Each number is 128 + 32 x the weight over the matrix's rms, rounded and kept within 0 to 255. Layers, rows and columns count from 0. Numbers have three digits each.

# layer 6 MLP down (transposed), 2304x576, rms 0.0489, rows 1159-1265, columns 512-575
103080135133098120132129130173166072199134182185154106141185117131098078143085147156125144105073149087170160130141111131099111091123161190150153114115133115088102141114169110141107144074094109
128129121182134059176136178123151180161075225099113153167181151053101123169135098188137154092116148104118150130094124135152135108119072134155165144149120125146104095106138127142108188134144199
134139101172124127110170064097133120141126198188101075119084100093093127120114149191096129098113135137135156152132159111187125103098159099112131070102132127157116169177099153159110124073139087
174100091127102159079110146152124140129081121135100074141117210136121145142120183147135147166141104134134176156086163122162087147175203178129106146125169118182098153142172101159211104116095105
115079130111099143104037053169127102123145048108145112135156137113118087147101136137122142118146077075180113097180196126106125133124104144124119128138138147114198080145078120161111071093097162
105137068115170159150170145087086144118099085138142093129173153152154128153174137105187175119074118101131125101089191108048134082140136135072148130108115060140147120158157140102136154148095108
184096113089104140141108117136129174136097098108144086122074133202146122157095149069096131105191162178174151220122190090119079130130138017054096110129090117114151081133146088142088119146112110
139100164096105147166155173081148148174153141127083174141124098123163135113119092130219187108103151211132132184128148104107179141162149115152080156098123123132121115110088074048136116182159115
101118133120084170106126123114122142133169150192087155142122051127125170104122166122111077165152102136160123133066107112165095180095067106163097146172136111088121117142126110144154128081161133
071135154153178172174141142093126161103068139111136125127129142145136109104089178179127113145164141140200137122113129120169108070138124184150154127171139117202121128060117092105096036114162143
126125112089077100100175162078108177138152097143171109099133124105153117095195143134165187073103080105213165082076116128038113131109186184097110211158126149111145163093159137152141042071135116
055183123147108165123136143127137146129121147107100159149103174116163118207204118137137163128160130150135165089098058158065058138160138146178069095171114111120156140092112145113101135088173118
124085126157148129129073124094136127139094110111112058108132114087123133041158132251154106140125067189160167134104121096118112174128155102157148115139126120132059127109123151137077136158107088
179135153170090091115091124156097091076136124142147138138106153134144118122133107165127131105107135148134133134201149100077181076122090159104139129121158191078141085085122143110134094132106177
126188175143155124147124115090123120143178109146148116135164135115146092107155126125090105146121157150158156123134108116110156167152127107197161105157164150166103168131126114126095102144113073
112147114133121245122110133130116100105162081090115128139147138132090136098114100142100115182125170166080126044073164117076128114143123132111140168140123119149115123151120154097150112128192132
095101137094150117110146193150121118084075150105138099076086132139112117103104077108106163140106175163135168097139138114113172173169115132099137155111138147136160155142150091088150129119161098
149131141124124097139139139123114104107120160131167119120069063136176134104031182161149173151119113069148135139144172093199092165118096164146088063057065107103154128126107100120119167133146155
102141103159077192140109150158146067162160093151110164115124172082132084152108167112140172095155068142147104096116178063087110139137179220106164160137111069164116212128148127167152134176105120
130130122088177072066110135081131154197141122102106070148098165105092136087115123086158164131078142131125124157130085090143139092101176153167178149134170110087145157103119092129143169146132105
143100104168105062114094173167214113123121086133163177091109135058150117124216115036085110160119119152184141051156167077106087128156105164155101143145110047168143077136173136178085114117120114
152147129163118176108142113137113154176100144116163107072110107149167159141100098136142155069148128158162139204142113097195115167119155086063012096118103116138140162154136143112091084149159114
049149106188181130095131127124115140205116071095137115120144109164112122132124105144119122090074118153122131126121126133017144115122176146171173136155104081078153162122123123135078146088134180
111135125149094065128045086159114090119116128142105133114148211126204140132116167146132119045148096070127066125129155129098144120180080117163150118103149126116136135086128100108109119147110103
102146139162126113100109083115153161161140074134118166122110101131118106152139143115134139172102068094123131187097120063102097102110095185096164117055124094184115134147101141058119182103172117
137129111068143130147189138078124150128108129178132145200165134178188124111120085134142121116167060148090169137125106115087101148158091082143110116103074153129123116116140088061101147174149169
065128071149150115121150167111160177154097125148157153097125096131120135096060145127117133138133170172077146127149081105168112068150124180133236117094192140111103106159123167111095141066123161
133155149142148194123150113160080141062145167149092168107121101129061139127127101184148137151108185073139126153144084126138087096084111178135140107123104150133119096112055144187080113115143123
086101183129134215123093103138138156133098132124116125119156094123120143092118111211113116125147113101150146159104083153094151138143080078101124136132162151099170096086108150129145158094109139
115182133122115097096125114090119108123107141169199160123180155143136147134171182139147131146144097095162128251139157107166123147168094108090115224065122143108155171142107209086067049174096107
107143131175119110148112108186173072152100135076120106117140102165109165155134150138137172107118106151166184205138138200166089184109141124122117112097105113074138116080109100100125061176153148
166101110088108167086111159087143115128092153116141073156158166062115132125088117175114167142129109136101148174122133116126076074198088141131162101118086091091127126116194119091116151130090098
121168152129144132115163109123181106095153162068165110189048101064169153136121118184152123184086165123136119102153117133130110125148153167155135123146175148111142174119188164113089136154116114
111137116217125108115145159139124130213130146145084099105119110175127086145140151112065116104104100142170172160118096173103137161159143141103108112133136128085177171120112080076092121164130076
199071115165164175134150071121131147138121160133141121082146059151208147062118115207102094075114170147094126088127113105145076138131175123072118127136135048112150117159050131145113136100081104
166180203106155112111136134188104109116079112134152129124128130119126138130206132104173129149082138115104146155093203077114147128114156152123088128059097192176132200096163195120158119065182139
157114145090050119110176126179144094149112121114085127117122143148118145182178111105190112130092165097147129073148091153180184160166142147174163121178147137097169075120169141153115126154144080
109176117129134152133072112100103104122134119105138176152065144116127135119127160142129098144079115116096176103136106103056117126082167180096181153128126121135097119147091119120162121153154094
159078083160163138152088081112132102151155108128089120123139108139145112119064163135159101119109109129105092151153177194112121141098103124131141090061115146166152124125119136147071142099136096
082145158112078164145086106129186084135111081100151094145135124119148101086100127108158155125092093093182149143150067134092105135115123123134134080183082196116096131127129099117103097163133094
103135127126103160149192121135090128104100139113153176141147072087096134105080125152159127154060157067104125051172119199108058157128135143115140110114191106180108094102103114104181135146139107
105150172109065131124123099190193117109125110136160137161124182137120155111135092160166118154077108133070159193115156075126099158153176140119106143126181123103057171120076111142161179150150117
052150152099164075145105130114173110231099130069155121107113103156086151131179123097143145111118128099102161129139118128068146134135127129098208113097161142128141050031113088100143100152075170
144088137105149119147138103141124164106161082135107173108167134136147099139106146129092113113157093140094118129147095097115140180100108164120178115104098109107124098117113124075140154098131091
138145135129071136137120137146112075139146144121086148113121082098157082115069178100077105194116122132118128112133127113091118144121163142160143144064123095100181141085136090149097119144066154
114091058137093105086141099000060125093154129106091132108142130071108090136161098114136185127095160118098157116142130165126108103142137119198066136205193151159166125153180158163103155078121117
099129163187166145145106135087151140100157108116183132118128169085119107109107062145127129127116108159164125146093083171100155118141092114126096182085099147140154151146095144230109148088179120
136130148104083122144156152160156101188084120105145123119087108135123136169123084139088133129106078130131120114125117084000135117137135098157111104134128118171166133148110115108144133107156179
131149085127120128144183092105119168190196115111152165149145134161132152135165105123135114184107173134084146142101091133154078115101149141164117142118136094072109144156097086106155172124127137
133108120174124095119168098151101151129093135130148120135147111113139095094151146093153109123125149083095157137132121119046113139148157136085141060102158127123100142130116134108106101101123174
147096095066093111136133174119098135157134139113126143129114105119119156133101123175077134135109155080106137078164129123090128159149182071107150166161142117139140173164095120090063095145127080
112159122192110106117141131093080088092149141138161149105167106145141116122133113075148137088136160125100136067173096137191134090146090178089161156160158148104123123116186108137102120116113101
070129173066164092077091111166141128142153199147147068129119152125137102128095119155115140131099119091131148126126086051161103082120167106189106170089118141128103105097093114155122077190099128
148171178125114106154110057087170143083116089121112121058137146110125100152072132126103132188109102141146151133114122156068149140171093164146155188139122164180129102058161117152134126163112093
105102107119160109154162145128100098169089130167102124094155206111141122180107145135109136131102136158135119101154179121066162132116089127165126177086141078168141117114108125098103155109111165
056144110112109065117146155178146213081068106087140126110176108099147082164137200150125132072111104077121137110126181098172162194163147152117088106130112124114139135107132111159075122072098170
136142098187129090137140158138095133104126116125146081152134115166132111149161163148071095053157099118161155155104166144075090144171084083080112170122108102123141080164065096069121095132132155
133108104180125123092127131188110161150133067175138138090166159109109128148106104197131125110108078120118136135129087094139141154124098118164103094124101115108135144125132136185135120087149144
163146099122123168129118143095152174133167085143141099088161123108132084135110136134178140127174129132157154100124132177128085157137145160115132105161134141154107087155133090176123133144100128
143096141107107137112148173091112104109175112098103146143184185113188134092175123116157153096142107152104141162117119049075097170117172160165126165130116186142118078111131189141097132205193160
123127123107093148111169134081159125147180133101155075115180144114209149112156128098155110109109137151121156117122118071087121093131115154140152065130083100117174135146110135165146143115118122
093159200123116128141092110101094112126085168133094145085158145081101147139147138148153086165165117069127104150122125076023101080119175143130119131162101144148133164165132111117109061132123088
149128139123137061085148107178148191114133144125125145145138151099127191136091090141128147160122122175130130135095062142152117135124181189129083106123135190108097159104116147103211123166131135
143154101103130078105105138109142130180118128056103073094104093138131131083130126117115183092101126094101157140131096137116137141128068103129074111143142090076108167098079116102109108171178170
093112067197131083091129164092136159154110113161163104156174136118116145106098176156141098166053099141168123110141095106131191144093182100135165128207100110091152062150139136172148153085146157
098051127156113119159097123084134139151132185138159143129101161145185119141052196146116144141140177136162158078134114129079080032160115149169146166131147112174123127132113124089143091158148115
145158040145032164106098127155140121109098104130106179167144160099148092183146135130186077092120199167061151113178149088166191153160134047135146133193147073111125110147141118077166105064115122
146124135177136132128174118139135147121072146105150150135073107115096086139141129187169168148086093133134064164105094105069142142151114110075141118092152101151063139111135148144121130134110140
138152115173105131118181078120172095142208072140175169120084096110192136097150127097186140069196107104184089166089179158167113079096128113144116155132158062132139148109061042115150089086108189
099152077153091087118069125106165127129162133097142084156083128117132129185137121150123087112126142110160117076063121067152114131127135186146114147148157158089157103159114129128093157135132143
078080090121157106123135149145075116068126178158189091142148123126144071133102091145107115047124122087141139057090095075104090069208093127146142148125126092137160095177118241092124139133144091
143129133120129143169105201140135104161114106073122151134176108111152088095121129128163129118133118185141155119052097082069134178106156066071171120106081081125154118151136112114166173148086172
146101053071087154177167141088113127117091143164122174122103097108111088139107091161133188146118098183143113105153175137085157104135156158154117120123168109124104140160140198117160123052135078
142099164062124109137138148154151105111186103118161082163105167149110093113152116104024105124167104161163145107134153130040090146171137131115118119150167082068085182065163085083112129135160110
147112126101106137085130151137074161113160144100184079053074141203176137100118148104145083112096165097072158177150078109068127139154153150142143122125148125098101121112074180146118095148112133
136123135184123193142142120132148199137131120142110169153130148122196128130121129121175125140090088082080113069085103097119114134133165065103152096103183130100181174111099156143120149046059122
099156112087098151087111176145129101129194112149139143068103110125154101095147122125162106130140084134161116037149137158102117071117167196161164152102133144073109110050111144150105079159100159
168219161103186153088086116071072141142110137178119109166134112095140136149105125156111101113139112172177125150127074120255122108132129157108116109156087101080125142149130096139084097175104133
138111159109129131171058156163134083118150156108076140124138092141116121098082197162141124133124111132162046130168130066152143161110133143124131171123080138111119140066110031058093167197146099
186092168115176155144116117186133153165139110190145154162167196078112087107138151164064122107135133139154092171137119129136177175178127104141166156138108088110174129088131123101104122146109093
172148157160152128117068108165148162187110041157152149128124132130185097106092111170100069118194095131182166128155131076096072108189087119080111107104165129078158143104134121159069149144211124
168122151133083137112096112141153130119172071068142137151120116140098202170113101155113165127137125091115105137182098113142098091132169162113136124112132153142144156120151130159119168130112171
129085173121126053157173134134169127090120114147157101169098124106155117109151115129117168104069106107127114141130084128136138158105106135111098136094120156147072081162162187091155114058151118
148193073162098120139141118118101129162130093133079105108158145101148147118089079185125120164134082147148181113121147129149103118102120130128120100131090064151095138111098066149126157164145135
123158103188109199166098135136145125159121105143164104137107144149156109122103129148135074153112104119133127112106116140098100156157125159086078091150122120162137100150102120086143078121132111
111110129143140172085148141227103150150152124108153121108132104100114106110058141155119132101128096069153137112106106088126082108157121126140120084156110132130131189159150088099136118129052150
088190156140145072094145075138143115111172154125078197153182167125126061109140138135130099187084173176117146155133106101189151124140153143198129123146137144177110152214113117115139113128125080
135143143161169164161140085086106156077105143130109148098201175124110066183136137144191148150141165079139146147109102096073162120120122125117094163154124083148066119162125142104122129093124164
114124173079127136089170137155128100122094082083168085115121128134134141138136188119106143119145082102124145084148140141115122151003132171116147095111109092138118167127119099128115172117109175
041125146172145081120195100104150226074184099144119156102132115113143175133128129096135126117077145128110083150110105077088184106101167128121137120125083138143137127131080116103156115139119145
152162125060077139127111094128093109136095101139121116103072105153148133183089167173137131118121114108145157113122152079105142070095161150128143112078158069128104125122105133144184131172104190
075153128089177082151098132090106162151111105122124097107143135126137133193116106131159088138157175132082155096132064074210155130146102145154162151128156112123090115202149128147154156177161166
126127075144163162144147077115153147152143047088130109147108137129060132156151145141108142126130099095098055144132113112069158125158184152111165180140172157131131085147140085123117129142114174
189107107160147167149103130133163092125109110147085111150144161158137143106154091103089161122103104121127132125122081131111199095182109122080119124133160097129107106135116133035119123114139097
084117122109119137131095130134138139114127125136155171123107145159143182069050125084093151099115063162116080120145135161085220112154164189112115096192128054132148112140120141144131104084102159
150104149106163119142090137138174117162112152185108132133148167149175149097187191140138132158134093103145143121109210159169160170168153138098149132087165147132083106147201062200167147071138090
091095145093145141133152140111124175109090099204118047178176189195117110130126153159084197137124130110131135093090111138145128127206138120204173111167090091126152106182149107210082109177121123
132116185073096095125123109115128155180113140077175170134169130169111115106102092092138110105090140156136076127148129061128119150195108095168180181145158165155153117111159155114132111152094112
103151153095117135048167150131138184178142139136107154137100117105130114162112172071159167135155172160147155172080183124075125145139115104107114172025135121071170108170110107147118117187102084
101103099130117116157160144178129128124134118174143114139115103105095120130120114099112147108101147172154062133160095106091164076083151130064155151153121075117109125114141137139092155142134120
126131125214141138144104162091172154113084102093165166147148144101101118095097166125123110125193185164122131170132134135099105170130052109087150136114142160102104164118133092179148099109117123
130127166087130124155093104192097133115163123136012107096094171170141145084147098104146105135109134082180133102120126121183126152128125091107083161121143173130145096149103159144174110079053208
179132156178129130052136096161219210113102158192141121097122109149137132112156091149064165126105116113130141136107117152111148101163117142146130151132167171168172089137156148117127167145129064
147113148169149067108105130107121125162132156097067205118163112059107159150167135064134135154135078132171179119171091145010169116137098169080130162150150073125117124136137146106151086133122111
096151079096078101141125124126128128191150094144136120147155113128148086157110086147127099127115103087148161121146122099173094129113148176131105151122153107170150083102058077101147151128111098
144131139142043127075142177146187147112134169125200181141076074183136189109162119204124170146158161102164124176182100135113120137157132055136096125174083126147120141101150104094116064118137174
116108133122175212094144114116142212127183163092139142044117137156070170095126078106135147062164119114159100122128154162143120117158130115122102125130148101078120144173153158141124119142177096
# layer 6 MLP up, 2304x576, rms 0.0346, rows 1160-1266, columns 512-575
052122210167158132144074165101061095118145166172084107181101190128037168108129150073134158110134125104108103108094149118109098105123157140130139082144144106140118198104077104099124124164167104
153092101132155105118173188139124158110129177146116151129081134146164152106130134051104068098148141130078159140159169114157082165122094163100102182143103072132077203135148108144162153170131178
139120160179162129095166146136129176146159156103113068088150152185046138162107121143161150129127164163159196143116121116136118160109118136091145074154118112133135147144164173160116113086056139
184097074131143096131139092144114102105172144111153172073088125105132121119162168101107095159137133182121100146127124145109098163156145102096148082103159163142093115101126106124079147135149099
151130129134138141138155150094122074119154146112103134117107135073116150169104136125134126143169095130154119145107145125103059171160119107038114129110101140095147166095072123107102107158153112
138104101129121135185132078170088111124095113125162170155155143115140173117129124111119157137174166134139126135131111116118139154114126118069138166162129163146103152185139123114198164082064153
127104112106172064147154149112144193095151142101153155109062106155129140091124145130141094140096134046090122135141128112112098145100115120091124126141111178120161097140120116168126133136104101
096175101190134100099156140166136157124126116096169096158110121077074141103091128136134098078167170104119121204115168144152113118097104076065161167158179134128158119125132138207142126125128158
117104129136140118237168086111124108101075105139133116169122105125147113106170084085107131155091136075104119130146170133134067175147122107111178171138139129114112116159143161114159093103152162
068123109126139052135148142122146154101069090159150144130154125115115103126123133164148136125135124108139101110149122107130157119139177089114162055137114097189145106114144156159107147176147164
150068115112155057146141142136138109113186108085165112153125115150084105147206133117157150130142166144085120135115161152106135051147164067058163187101066092116103084118190107116129154109138131
079112121121131100142153098102151152147146142126125152152159145145147116110148122092198096177103134176068168108164171098142113143118150080119129076087093135166076090147056127140097121139127178
135089104110128113157086144181131187126144120116110162174083132155139136172122167055128121104093155161097111054109103055120137131126085135098107091111152102081160159118128146102103204122140176
116096108106111120152104135067091104135172111094171183126111208079092106120130163122123142124125127137078086136133089132090105145104109121098062090112114072099191118157111134112115103145135143
099131167130088057150138141072163118146153147141161162162093146100125102140182173142130135139137109058122122125171140125134085170102139126102147131102108121102095094119155199110108158092099141
138081112160119113084175137108165127139140134185132095113096118115101183150139150157128080151178091137141105115130138134119119127085094141112106134168110123132132126165091179126155111105099082
091129152122155126115098158088190079121119132150174156118163144103182097112128165113141062124083147174109013127132177079126120131115175130119091158139132143104150121084172137139127158150157184
120121142161165084117139149137139148081183134168126207138107088147116151110088112138113086174113140032136116192157121131103118098113105079155089117134133132171098135151144172142144077102107107
121107055143124174130092138121200174174141038109116070141135088183082159076094112136165128128123143173096177179160116151112097170045076089116211123121095138163095070170129171154154091145128101
125120125089126120129094108102089202068175120214223100137169111145119090090095126135110151186195214066125109149096088099132072143105124095123123161113154121060179079124141160112158081179092169
140100182079138121172160071155156158085158165132153113073097121119172139120154140147127146164139176129018134145133172102121069118131055084136066156141087058144074136058102177133166142106068202
110169148131152137151170129169115101116137090150121167146095127142077127148165173114139120130149124147122113130119143203069156157124137078118170071098137096093131091097111160175115158110109114
100137146160136147113135140087124092120148127170106146118043179088105155144145176105110162080110098093130105114130233111077133131108095133133157118120116119139134129121125084112160079112150166
133105143113111118116128203085140094077097151116149111132151128165095144048101132135137161154168150090089143146071116110134076119131084087090070106052134055077132160114158134102138140069140161
116165134138177116071154138117189069137129126151129099159151087106087179064096142096175070088100134116137104165113120155125094082129138082095155091114056098110175120120132137152166135144117198
179149153084090094103114117107172089133136161115109116092097155114067123167120117096101093129112112100097114105097106123154133071173166082108122110153181086110138177112196128148149143161100156
154079138138112111065128132067129143174138115144133103081127131136137117138138177057182151109161108082071129166087163119112098117085154087155113113163079123105129094149182111090162108137020173
104145120121129119135073128049155113113159087200121148144143104145084114127117097103154118151127114100076118031115118114135142066134071118120132123126132129185079152191124128176193078116134186
122101158103114096111104129111131119111110130129176165187116154125148147086056138092154016138092141063173140099105077105113096168094078077113114148118100114115181142121114126130097085172132165
124133157172166148113147113113182067120198068137112156109166159113122106123121143110206106156080133109098148101084129146103132139122115060142171151147224153102174093105133153145108147063115124
160115134147143160111122098131107081146133077157179075136140126131134136064144126110097149119121098060136159136144167146167130144156143118097138110118090145098128169153113102115152119123096098
104114152126163124092147133131127140120135119127141111155109151177135113142130085156081128127160143142141147168123150080089107126130140100161173048104041124109123216125142114138164132078092142
132112153159167080133160136167166122098068117141167125156105108100090139069123128139120096166110132097113144121138158139147107190097171112090111178173121140155135141115128153141120085157140116
110122216106128091110137182079139150135123098126110085136094210160097142100144135094230134153129123149108163155155135108125107060104093138205109157187133124160086087122121197111132071111067105
125123185166121129099077129121179184131153092107172121063062201119101125084145149139114120105131161111107120078135111139109104076132130141126148140162199153167111056077173161169097129101112160
114154061146160122071086176109147085075162156110152129132091187128150116162134172117106128112130157080109180158144123131133157169107128128136138177162136078075180157187156166108109081124110106
143102135121191157198135143074174066162146153127150115073131169091152097169135120129152155121163152154153106112089185186102124167094125131128150104151118166087110084151155188108136070080064083
111097169051180108105161085079125145129124100121171139090142133111132138102116089130098118152128152135159208140080078187113127109081130174113192125119121119063157121103099144123085104202134200
148132114093166138072172148155105114042213100150103116096054107180064110142191110151142173127135137102091126183090113122124149120129156103088158181178136115124146070115160079164168069128100146
109117123212116100090092152115169132064120169158134168070102125149114037111160082108137138183135172098146096116093205126109175132084170089107135099072152082104119132155147111086130049102160141
122159143142190115111084099111151155083125101155151137171149100146087143134124172116184145107106179142136086149097144066141153094137104133151103082092125113137118134136067160123177140113162182
143103127118154132119148168160124119142147096134177112098083165164124124160116180078143110156143162144087083157133121150092179144154129038080120132181119137091110139149109140178141117094084080
102125119173139143146102132102148146147136126155095227136093158150139138105120127148129151086134157109111061078183130179075133088127158135145134078085128109136154132102093148166067110163159161
117092158172124148140213133131167156134096157126142142125122166148109146170174096117140089099138061125163098139137116122107111154125156091149121108097151159052133141103118096116144169064154120
111107149123124201097203135104113097126111111121158079099133089072089129173159156131116109134148199150100082072130146120025142115179148086102160156196112142187147145085075102087143095124084134
148082073126140166150053080138060154078073114155104125107068135188078110142140093125213127151154160100169143070142207104167081076171112123154175060109018144133246143115139098194154124094143116
160110112171187140158111147110156146111175180189181166096144116144150095088127155140136119080180137140140105086114099138045130168124076126091124195130140077102110151129152138136115153071126114
107069143161110116104112205155134098143136107133147161147095141117056177135119157134169100130147101148148106147126159127160129151152084096110075143190170129080142114132112160131151118116079085
154068145121134136121155124088169200081146109146117137167096113111135102144081111149143129129155178160102077106100125105139143109095151118117172127118160141132143129090174141115128134100150072
050138142126114127157125151080161096115121123125137047157172057117113116102143120070102104106130160114119055087148150127108122040124124153075156135120119119158056165119126122114091125066180133
151141163135165046072158170134083180116119104094115169125114118075066102079112136141134099126122190116159137085126156153128159099153059137072133144172139127113159153122112187117104124175119153
162106153135144147112128044119168103110127136154154112113142140189181133151153157154145098162113214162111083133128112172097152116079134116122116056148101109160099113087085174093175081097170111
126140138147166108136075183071130160173123110160100113111141076129113168175072152085105142143140227152127091134164099113098145113190148079135120119129073085141120158078225105125051184144117184
097154088087129130090151142120159174112189053189090058105148150154123107138151102108182148161157131179056142139152060151088160126089149139107143160115139081146084069153123146154081103137099150
139119121126127153070167161136117114135153165180164094091112121125142141121134152149180177081124152160095095171062117135148172144133113138143091138145139115112119109101098140121164063076190141
108122171062107172156115222145180105081184135168133175138129109061153099103157109101109093091113198133058110097142162127052165162149160087151174135137144168125139065091177164161124170098100130
151128144129183133141137118112155134136076169104097098126113113125051124142114137112142142144108159124125146148082152119094106118070135145100219131154053102144167108134143147133140145109119122
100155128137121125174135135164093135108187176126081074131077161105185156111144146091113128121112153130138112157117127157141089080126125125123139173135119102125119176087134106127141081177111163
134051114123140135125096106169155139099133161141097012138123183142062126135139102147112099113139100151140141175138121086108091151074183129102143213161164075159163087134130161115127109078133115
163163118126151182143102179126129122121197164138156159086085158142131182099146070137161107168118121165073105162143161147124115108059147109130130094065114133143127129085193137125123066158087124
105147126108170119135112156075145061098124148129129113082122106204063138109125153067150120164126155091079166116183115102071087166127108160129132141165085155154136126066075141140135012047160141
095151134083116160161134194077148122114112149174165124078106105134046115141078116083173140117110149085144082080161116111092156152137065108107117159114138088116125095116132167134126145178118168
177097117190160117134147114157168128076098104143125127068086167170156143094103174084141183104134077163084149050118128047108141145095115094128163083139163170091147142148136129166123139127151113
115140133109163143142139134142106095088179167147122086134152120124071128098122091112179127122094146159101115164122123142074112136084092148094136160178128171084116057153134143121089109107125135
063126157087122061144156124167146112082076070171084134160131079195102134157132100128176138111139113154119119078127107150088096125153130099150082101142125045102196111193111134134100123078137145
126102121105127072083099217097174150094150099231167082171126099165164143156089130084124141162141157105116177091081157136103141137103170112173139101095128059036184125170172166081139134117088118
027150143122127106090120109060115149128115179107112198144090161127090131111150166110164160100109083144137149115154173093076094121061135150075129135130101102098053167161184114116145120108167152
065114094135125110131081108139099113123169135120198118171104062098135117118166141045207109158167192129118017037185098164138137065135078068146169090145080083130115130171155128123109109073083098
131105126065142160091119153116164144092169165111147090099100115130112131153137120058194111090148117167123209093138155139152130075107154103128083149120128147150127180086107173160193105083081152
207136161145104138113156132098137125136133084069139157073099119098095130122159153147080179175151165147139183195155121186020156167073158149102089151203120151124079128056189101146148103110094137
154147141116135148051141149064133129081152085179147165179109166136149093141077085130170147127149117089170102102167176149131111143065143098121115153155179136136115145124189181177110187070125103
092138155117140094082133185127128102168143119163176116180101134127099109107119094091122114142088158068119074149138156161128152142061125137120112108148171111057108081140119129165094070090165125
072117124095108151159115115098197175120169082138144194153119113163181185123095159119127140132103145078135087063159095123082146097113203102132099244135122076086032185140157165140130147125192170
124130170152168018160162118140151087130163077154138145137146128085119119129122171160074099141130127109133110098142181080144095163118131128099144040158106160156140095091112096098137134096103138
120130139085157137165075171039177111143167150174132124103159104203137102086167138096132087145082143074120099165101142154087141079045138083119138191171159053089162142038150115114190102159163132
184173100140187092174170139108104109128208081104149137130185164128109109092093152131106128128127204126073133140123171135131154103078160158136139167159177077106107136114139135105130116135098130
110138140190183092097120153120118130124067122113156145196079067131117176145143156125100126109109142132129133127135089176159074105138167095123107138099108125197128138141138095121153159156151207
135129136161114114148104125153094080123103062135118132091120143147093131098135160152111144150054125093111113124115105126102122185113139124126109111072154167150133146093089151162118181154176134
174080106120133111106109119176118143112130089089170090153132178123106124104136133127134118132192141071149177188185136178154088178132086086096137100189155191177209206115124119108133145081123117
127137159155089165105168142087115105114132086159081170151098138163075190159134186070107083135127199160130123135168112060095087105174129154107148119128116098113106162116197165131159129094180162
122106130167094081100154134139134158153140093120141172082147102128124154066111115094177146161136156161193168152111163103165171108090134117128110136119198144136143159169231117141161112162078156
178151068133134134092103131143099110146109107184106132099133120134112134107050173139101087155177117176138135153121176189137127105133141129112120047093127096111121148117132063128107106162061121
106055193127134103112145140106123157091164171108129168129086132111127110165135140109130116111161113100093107117106125108126115156127154098105096132172154166149136142150137177124098050075109137
106128115107125101153130112112132104094095072163137106108137172147154136122111147076129140109174117103084124091139160138078120125108083116187122072124097094108191095112114097101209108092114136
136131173082109123156129127153162102102110094171109173124149094174112107109125168137159137139125148147137099066145160102140131119134135103121096122128129103139120104093176150134120086164114100
163136169180143156156157172106142174133119138119125131130122133142160118098051152104107104173128134082154105184106126092084136153079136129139087156165122061081120077083115088154157102124182207
098160189122107112176135201124148144096149132134129123158128090117158156127118133136163152121168112151085075124140143110109122142111119098131149131058179129146147129107172103128162098158106183
155156151148186124147131141103175083120063147168108192140068147131068162114123129150099145164118178147093080171095153150134084183077190103104156088188149144155115157110167145143096104104135163
158182112109110149063106113096079109120094117132129118141066109087151096161118136128171210169113138123119080194116095180117125102131152083152110128162166111135135110101176100139145074122068174
134135176153148171112091106167111121073159144135122121123095116127099136069111128097108152179218143136114095087130068146131217087104137142092186135087143178151111145081117132191107116129110130
105115084121175090130128156188157115170186098068175080127150168115129132054105136095147128102106162155106113140181141121156105143113177140143113168095079104126137131118071147123113167134157114
098140108160128135144169125113153120100132057202159128149183130128133168125155122131129094105088158129142176173127066104116115158087129116148184124150111147131141148144105101179117066141140149
157136106116120135140182117133097149150165130142073130157151146137122134160084135094129147074116089114117087139149183110183121142169118102144132191111123155123050120088140136122187026145121113
133171162134127141075116086071116139115090105097129127111155126136134132160151154122172134177108129117143138126141143162106125136115166104155087144076113092082111121140127154141160060156178152
114123150081098126126113087125147125150124105173180141158101161176132133150156094125163109159161125115101137147052076118135141147086117057087167071130153174147099068141138175118087071082083111
063086202134128164144130133116133160095145141225110119150063178205116088117140143096144152158124117117084109157120139142110122066123121115180175110141162094106136167160214164135202086166101092
124169106106116091176117104111110130071110146075103104088125140170091146081119149109196124119148104145103122164121136146151143157155149121128143136111139089102133166135150137166155083102130143
136142154145184187127130107141157156143153109155079126172088139094080128184069125129135180142174156087079065134214120075109099119139106093082144100120104125132090123126176157156097117150087105
153143128110124124161117079052164148147141148148149086103135111107076129130124189162145079177138117085090093099134133125117140033114130103147151120139134123182103145135146101178115099144097119
080152115104089100185214081157135118063143128128125145150158126124145149151153109105173131112183125097139101160135167156155141119048186149113204114154090099074170151118135116112175113094121125
097061140141150114106144145189205133130152135189143143201139085134124144127073099072159069103188139135166114118152108126101110126188138123114126090118079101059116103113114129167103170145120162
128112149124139086118125120137155095130174152174129143133122135120153157100182211084116106156147148070098095127151157206080058183158091107122111110158101062066144150085072186139071117159131146
082099178140144177155150163099146072132094128112134101138146161130123124150084081141170114074051059083157070091125131131089090095157109145106107085140171104110093113065130110174097083051139150
175130089107130048140138129063134133145137085090137134142113131101072134155162125087174118125152120145140106153139142141114114123111123087061131104107143145148099098099147091175149160163159118
140162152188111072147110091194148120068126156129129130095078089172157169152121122165178090183120171121110069117199191122143068108142102079121102092165145072159159101184135159149186115089117201
177126129132201090140176080184098158152106154130201160141106159148156131104165122105129100107144188115136123129170123170132096175166197113130151156091138150138097126150153228115135139092112072
089130107167097126141122100142126147138133092130153194095110115146130113091104116136168106167124115145150111064168124155066080132141118144128202119115042150083126145089132141170136125092137136